{"d_mlp": 704, "vocab_size": 4096, "norm": "rmsnorm", "norm_place": "pre", "rope_base": 151000.0, "qk_norm": true, "attn_scale": 0.124, "init": "normal", "init_std_down": 0.00351, "lr_mult_o": 1.69, "lr_mult_down": 1.5, "schedule": "wsd", "decay_fraction": 0.902, "batch_tokens": 65536, "doc_mask": false}
Each number is 500 + 40 x the weight over its row's rms, rounded and kept within 0 to 999. Layers, rows and columns count from 0. Numbers have three digits each. The size before them is the row's rms in percent of the matrix's.

# layer 11 attention query, 256x256, rms 0.159, rows 0-49, columns 128-191
077:472503501511508540521529501493554401537513523478429467461534494499471501538495506423492541483512455496439503451482481490546530513481519500508487512458477460608530488533519564511521463437470479
081:539522469492529413564490500524520601476455534545464548589491493470450493502512540459538532525497515507520466553515472514493477494530543505552525418560524559412501526581448503503472486491494513
088:480481441518472565514479455517486495518437477446506466519549564438493488485496546469521530467519508459537560501567480618515458500529463428573514488506551540409433550538476530489436554534551572
096:539474495467486498494521494538505453555463523509562444534472552487494472478485538473507545482461554553510524504497493508455497503513481543539491512585541513484501489539448467523494485548509474
078:463538473538396420491517474523518562494550483469491487504494473582551547480502474463492523508427535543562468514531498565517482496527481580475510535503482515406549543477501522495469506575484518
090:470518565530493507517433461489515472519474521479496619503504511513519521413508496490528503494422533527413494531464566448489479553504556542498558492410484482460459477443530448497466580464432485
093:533532485485556523517478453433541548504514522530453586549511493471476529496496451515533506530597480518485483473502473507463465525557528530502516458543583603500439546552530499557459515456519523
093:510483434529539575498471526502424540531497434540549520514444442437479489484454516547476533479491474496451557499512512438545450538542540541540543517478488598473423432473512418549494507504532486
086:488523451476521514588546487506516427592424529568556396509437525530436530514502553577479525541471485598505450427507495572516512491537434474532491460492542493520527454512433468490503537491502526
079:507562500487545450451568460481528423477546534463505482475521503464512515463445506541487507508480542557536524488503470496481548591542538576535438419485557478548503467513499514442523522431431464
087:535506569531563520515522512469490459468467483537537536468534425490483493518523505503482505585510481486477582461554427440519478559480559454482489481522525550500476496543520453567461471497564434
085:455490517527462483562601518534509555494437456540453482420537576455428469452544459523457436498485456558472473502550515510473509559507499537552405470545428544476484539544467498464492514464516501
073:534468478511477519613459532453561470525495489572521574543509481526517521502475509556482467549572511551520507538442506487526507503515494433515466559402472534471490562505476405550418531500483478
084:486489474429462510512488491536536511523394519456517479534480566526561455485469470482504459484559468470405508479569510453566493525536549574548493512504487475548510493500484414481564465474504475
081:489585552504484466535469470519511410508430492549474508456508508533529500521399493515463527440463538502524567451470598536486520503483510496473434478512500476505479465551498526524524466558542460
095:488535562530473485501507532512523533519404463455444460485427556445516485472473535479517524582515535425487522474474483504485466521524554485469553502497472525559518508478566480537520560471479516
093:537482407550559475510528487572438501491508481437453525515527523403498448453409453516470437540497535517391514473548468517513506567457388535516465461555508487465488478522511425457518505469511529
081:485451508487492557536475468555522540509442520464512505480504471529578470449550503505521518500460447538456486428480483440383523529497498458434528491490475487476469537569432532472462553528498405
089:473463504487494526529465528504433469540464524424579463505564544486543503515458557491512411527428511505456519467464493481486541560474484497484562489488497477493530473538470502523537521525461532
098:487495513447590539489508535517495439484616481434558544530485496497484481460467477514573523573487550531547517492526501430506500505552503461478517462466499533463459467508617463488502518560501514
095:459588517544528456535506544504464457449487558545577507464492499566445474532473511488476468543579473494466479481560517468514504529429527499378435480486444490595504467508469517505514534507511586
101:515493486499466536494603554533452456448545465451536581421551531554515499541466406498496515484517541557552491467521542511459488423488514466413438500477492515453506463548464483502525547531448550
096:546557430436464477444515461491442513519481455568455462573492493527530519523495462553549480433556449510451561474472504562509512478507532486519486510459533473463506529470602428497432500516507507
102:543463441575506490505496486473527501529477548435514492468505488504488458453469522560458544523525510531540459492473463510517510454454478545476540552470526499505510557511535430515464466593465443
094:532500508569479534485492441483445526468462461470551438532480390486520534538560551473491476459431565486526493470453465495449457484520520489494503565523452527495455497542447500512491557449497531
101:524495435435466492467457564570447531518492456531519523384523599461487451456518498507517537506509479492517522475585521496509587534539532472482513538468573527504500569473586480456484470506618506
098:522541457512500558507474532480480580488576495550530417521504544513464465501468516560473463445457546500513524487543490515499488486487525486533490497519486469528476476469486470497475483564500459
102:498536560516555521532431517428513490503546508492492503465507465534468483495500480544524514415547479456456594484473531455529494459560487514533519525463452504534550507450508525546506554477476527
098:537467578483477539497568513507482483454397511514499440522478436519472457463519572521517540528552451496438468445418467497502478497568476488507478507494560419513495498523458505522481498470496517
102:521406523532501433454520528527453527563490456528541445542543438496521508424560491488560616492445497475570563459509524508517483491489421519531490523488531474568503574470485490460568453504555529
099:505502515472546490539437444445549473398477431457543564507519549492505503495505523429433531535536487486507501502573418498441433524480488531479526495527487525513514494559419471528545524503467444
094:439453422545449365557506501507485461493538491460515538505503502559522543426486485525421450471559529546481488504468545508457520531497476529479487466458521494492470447472472457509472509533498558
096:504484399477554474494427536500485438512467400443479498482450505493459464442452506474498491529468464559487561467498460532492557468563498466493540505509523506445574516546474463487443538514543563
094:501502468476492496488519486491500489442535478497532573513583502529544450522476482545523540544445463481584485502505497470454402552459515494534494578517558563585604465374521541481463484488469485
098:419515483488478552485454446571480524514455511511388456571480482541487486507492445520453539516468503566443523459512506519525492529483477467535521510469446430552524469473509539470496515506509491
095:479512588509493491461508571457539502438520601521528417472539481561502488511508519458484505539533453530493474509468559416500541442522502557452520504470485571522442538548553482464548500561494473
094:548514467570447498562479459417510496461584581519519496521562507485509521506517523462462534535523534497537475527487529570454489592494416475402506441503471537480500431543492480460516539446512474
099:489529531538484502442501527547489539486478504546539461491523608524474477483526499466510514566513531521488468505539516539502515496474521581478500501518462439503597450511469541564405508541418491
104:534556509529552511462466437496584487506514498491510473530451481461504537490448504461444467502508522425463522469517526527503503523512578540492500459450589548554533509536471578539426525436400482
099:463474480513525492440507477513542472469500525536497532516553443516520530500496494490438505543534486569493545564486587502411516499470527541558414473507413551518482445587464548487496543476528524
102:555547513543467473592599398541508558499462484484487494513484453516450467506491501491451525500535537415489468514486516492498439495516495527422584534477473517480529558445443498519457445540469461
097:513503594436463500539542508540507551472474483456531518503537421561508476401481557542507507462485489501431521436509543477481609547515497485543495537526490465508478525471453445523599479504513468
109:505487482568555474447480511441495525493506483488555521526498454462508521511471492560463551521505521543448490496521476467509543589575505453538444482446530570568444479545529420475473515456529486
096:510456390486441492530468410478500532478523411454493507486501453505490434453523450510495558546528542494522472472534533572502517498450422464557498472504443521557509527536460508481453450480494534
099:546466533538434525499502476535525459503494556501492517512506489525535515510454490457457529522543453505483557491501558506403527456571456521472531496473444549531585484492528573508500520548542419
101:451461455516520470479573474570479525516513524499509434504505471481425469549517426520523429480508511473510388497471539587470507550504502525516515462535493454425508535480458518547482438549567568
102:566518475570491486564477500560535492545516460457474470492556513495466550477533446483473536540499517482469483553479489529528552458563458416473474529514481442493485447536554554526431506556640480
096:480606497466488450484517428449572488496403539584456552489543542410402417519570500447462423477516511531496462533477546493515443534497498500565498456475407498539531541488545474496464500534493493
099:518547526466428490524489512511487609510483483490540514536464421566499454493592451440453472557475495501484441581503469448499525460477517549519497499509478534434474523486438478519488481495513509
090:617557505514505529474553512529498536467534468501555534450502507529502428514421473520562500486417540455516488476509490484488508537504537491518525413555425478371529481420449513494518491543467547
# layer 11 attention key, 256x256, rms 0.152, rows 0-49, columns 128-191
144:459510541493547514520512486545425404540544465471506477422576528452472535558454564506428542476455512461452543551489492490469517490413473486520470532553543470598485446521532569524512480467467473
091:480466445448538505531528578424515481429460472478481568519584521546522493475528547543575532550516508461567441535481553488488549495437529514520479530498505530445579575466480396554515504522462503
084:466562445439557519478515509518523525511500433475430522531503489456451492485486503484490543440484390438502502474453480495469503415455516571479469530487539522440487473552492501600460491409485556
099:575513437441450429505528566492490556507485476561428457544498478463482499535573472452544470413498447541443450461519506519494486521482468499516495469543499547382450495536521504492497455551465500
097:418521504475512472528531550523542459461528515548494516528409461507496535519545513491498478486492489444498491526513523543522531483477511475474519558500467442497568513488422417467432561516530527
087:544512494573396472523509557473484540532464428541453511512525561473501457493538535561460482537540492513522562516551535443563453518518501510490512492445507507448492478550450573476526457468517498
087:488563539483504373429441451497497469489556447520536502462524483462462475531489532498533425462535543514515534594509505563463525485501431540438520468520453480556473489499500519489484496497520505
097:460448494500500469451446458554530549567479437512489480534535449492501454524549523470454466413479545487465489530490573465531551470425507534418549471540476486491413464407501521520492547493546484
087:468474574455543517511508584533478482535442464484547477483514419507425484473555537558520512461577505398533480439472440547505500515468482464508422488581512496512488471492460506506517402453460492
098:522498465482492520486537503545557484467467497467521469498540552512481510583529552565534501526443477434531524603470439440508547405506485452503471496484502468529445515485503538481555469507505524
093:498525501547499571571418541505507433382532536524540508507460582495441484485497477505533587511536570485427460449449522556479511612514493464508508539492535501551522512428555517528465497472475479
090:551504551492415514515492473437564554411473568479529538576456461592481518477518489516515485504482501498485514468443514501464484475464524462509525444501400546464550500517443454486481502479459583
094:549448487480538525455535423516525482480520510387488483531506443576562414497508525466508520488502477543554412497588483480451495485526497506441410508449492540558538519513508468512522484526562458
087:472505393574427509504522525565586548511541489473435483477500393539542503488534433539540483508558415478506516544522476537590549466537463501513501458526500470545551516429528490478564512527553463
088:473462518507549523442497456451493496497450552478450449503515507506534554481426491503451500426443455476539436491509489490486524541527508423435489482534483461555549497523564447516581530539471507
097:454529556506513475538512422500539474519437556484457502536571519513532461544487497476491557485497454507455489516484401512536535438466492458436527510490533480566532485559474450568484507482515583
088:492477491533512441562476496538490559529465468510468400584467455531514426565515463464520490455497461515513495502441499431487469453429439575534469539502431481507559490426534574432450506524464468
092:541576400415509491416505503545479552494515518504485484471470498471523484496442532507513527552534520508510489530541528484498511507532478500522439530481470536468512537505471487445539576500465537
086:463555474513486469511511519525480528501552510492507543515509569503504525432466513504479434506490510438468545478508499432479443449493561553512496506381508531417457483531499528522506431493470497
096:476543460487460473579569569485507524459521507492507495475467547534505456473507492532429466494505598537472478517454515497519504457466444536592512576537555491487496522498496525452539531483530476
101:475498560488531530524482459508494555459444443507444505505522500516493511435561503478495504560471524493457424439433454577503514434539453441464477529542502573469534481574394522559388517546427491
090:475520564510470464526484474470481485488517553569507485538461453515486473424516515620512484428566503592549460526462486496537442573556509548571479539519472441506490442511506481535483571483469477
090:496520501542448432488426523503546499446459526537496518477582513462465531576447493456412495486461558528558509468533474525497476485473475516527536499546488479586508496543506554510593549553461509
090:450541531534489438516522508538418520488485459503470516504501567479493517516430462456543505403512422474484515451479500499494494547489508547494526581503552538438456505457522598493564470450457517
092:470522497529563526513502553474446562482432518543515489535423544470530533509489500544397503518548508492517480549536519582490475502453494531442528495463503471480428572437519504461516484531514483
099:486520525501535389483586515518551469534498395529538499517546466474510496438523461441530530496552429564480532463527569542538484484489419497553463482471539502547505477489462512607505517455452491
092:546573558498512466483579440463449452567523533465522447530472570521541452451496515469551518449574449445485501550501452484498562454428445457494481497510447557547489364486559585492496419542491514
100:479479502524491495501469497496549449442503555517413529527513547437515500592531551561505486438527529471551556486560463473553488515521555518480465536504600480514513487486493520464468457473555525
092:591509522492456438468544562458551470467549470532503487479496483445417519499523477498506502520528494540513539500475465497517469450488587509472519430520503523525495529489485522520471483542469524
088:520482429515474521514535518493515467472546494507561477546496505482558502477492499488503465542492483577427451504398532489538494512446463467496572623490582394440477493549519526409524566508483447
096:523470496496493420467504528497422526497550558535540510514541565480504510472528491502486489552495486461508515511477536435567489475520404506531472519542504539499542509522567597538502484496521556
089:521537542525480547477457508453470511518497456486453564458431504496474504506480573540483498501455443517561534518506502522510517491530476489522471561509577508503482492496524580454516491480402479
090:481469525476520403489505518501508453563561488555433517436572542506491522533578530555542479502554422533501491555452476464516512520494520488505458461519541577548451527465490519495529495470482440
099:493449530470456529538522483591444517553541463489491516501447488485499485487604507489441492438514430515462417503473541541517574450478479491502474565566466462549407473522535446478420469490543497
098:513532519472520423479389478513473488464552472512523433474460512463492448530410471482454446543427580529467561525520524549499517495485528453506460483524467455608493475488474474468522490575564514
098:424485468505502558510511510518513489494477401459504506464539593501522544482525504469552455469500514478493539571540521502488528516531568453511451519535490511490469516494429524517485547513588480
091:550454533461526546489541555477517485560569553499495480496477438510536513408469483518459523522499527494571580508454425469495508506483469576567393481497458555478547528458504461482431498551564525
093:519519500520470512431555471482443600415531479553428484516571494518494558507515520477480562517540524488557518515498557563514491530551514535523440541511447534417433549514483532579520530589584479
098:496521415471464494480503513516519502513531603467502418504472494536474526531467557566507496463534504546519490518471478513464511498457428515534456456464468404582496457464506374497508431482552583
097:518516510504460553564484540445506457427456463474453517466511553534516493510463547529544463552530511472505456454416478471495516550404537524593537576519526420493471428439490539510474453457500502
104:593549472576531478501449537508443488506510472495494506477468472527522508482491537530498518450540521497477527559527544460465523533539505462440510463534521476569475489499550536487443547445504425
095:544494421528480550573455470560571533453439520432460505446547506425520438501501534540488571503527507580521503513515519457428510491499537464524522516568470501531490506577494544571559490594493473
099:502435506566479554530454534483548480568493490448472540465447470482489458475568494487468507514474585482446477483414577477535514523473515444524509540558553457511521552470500602470553526495489571
099:482502506508496448571480481520473476438609510583624475525409517517493453518475472557494533516427504565439564565489502445513457497469483457462469526431568509500532533459500518467502467520507514
095:387515510450481472500476537524479520484432500474517471467540524566485522504475512499452479513477536510484442454537478505444477522455501459495452426580449463511479474463460462499446399481545526
091:478553529544513475484466517536510507523515456519458513588494485516567581517529488537499511552459471580536542475513498485472494480478455493484499511413490489548443458480480508523485497526526527
092:529571511413496502455508439496471439481476544572378451469444466588520517489477500464510567519573456494570461485489436487453538494436514507498476521492524470434513531553491501495513478443462498
097:433496524516571491525539490556464439526524478482524445455514538507572414500473558497545504433496545504429510532520500511467553510474432498440450437523510532541515430548507507518444447486538466
104:517540477480407466527531540505488569453444525460457463568429486535556469456492518481542469515512504617469480477508493554550545489523515487468535506519483497446503547486484466482519537607478537
097:531501472488478471527534507493487575438489553470423558536544519534490452442498482524469537574522462530497562525589591539530466508495476516489481512535459551436477522549410499500479487562556547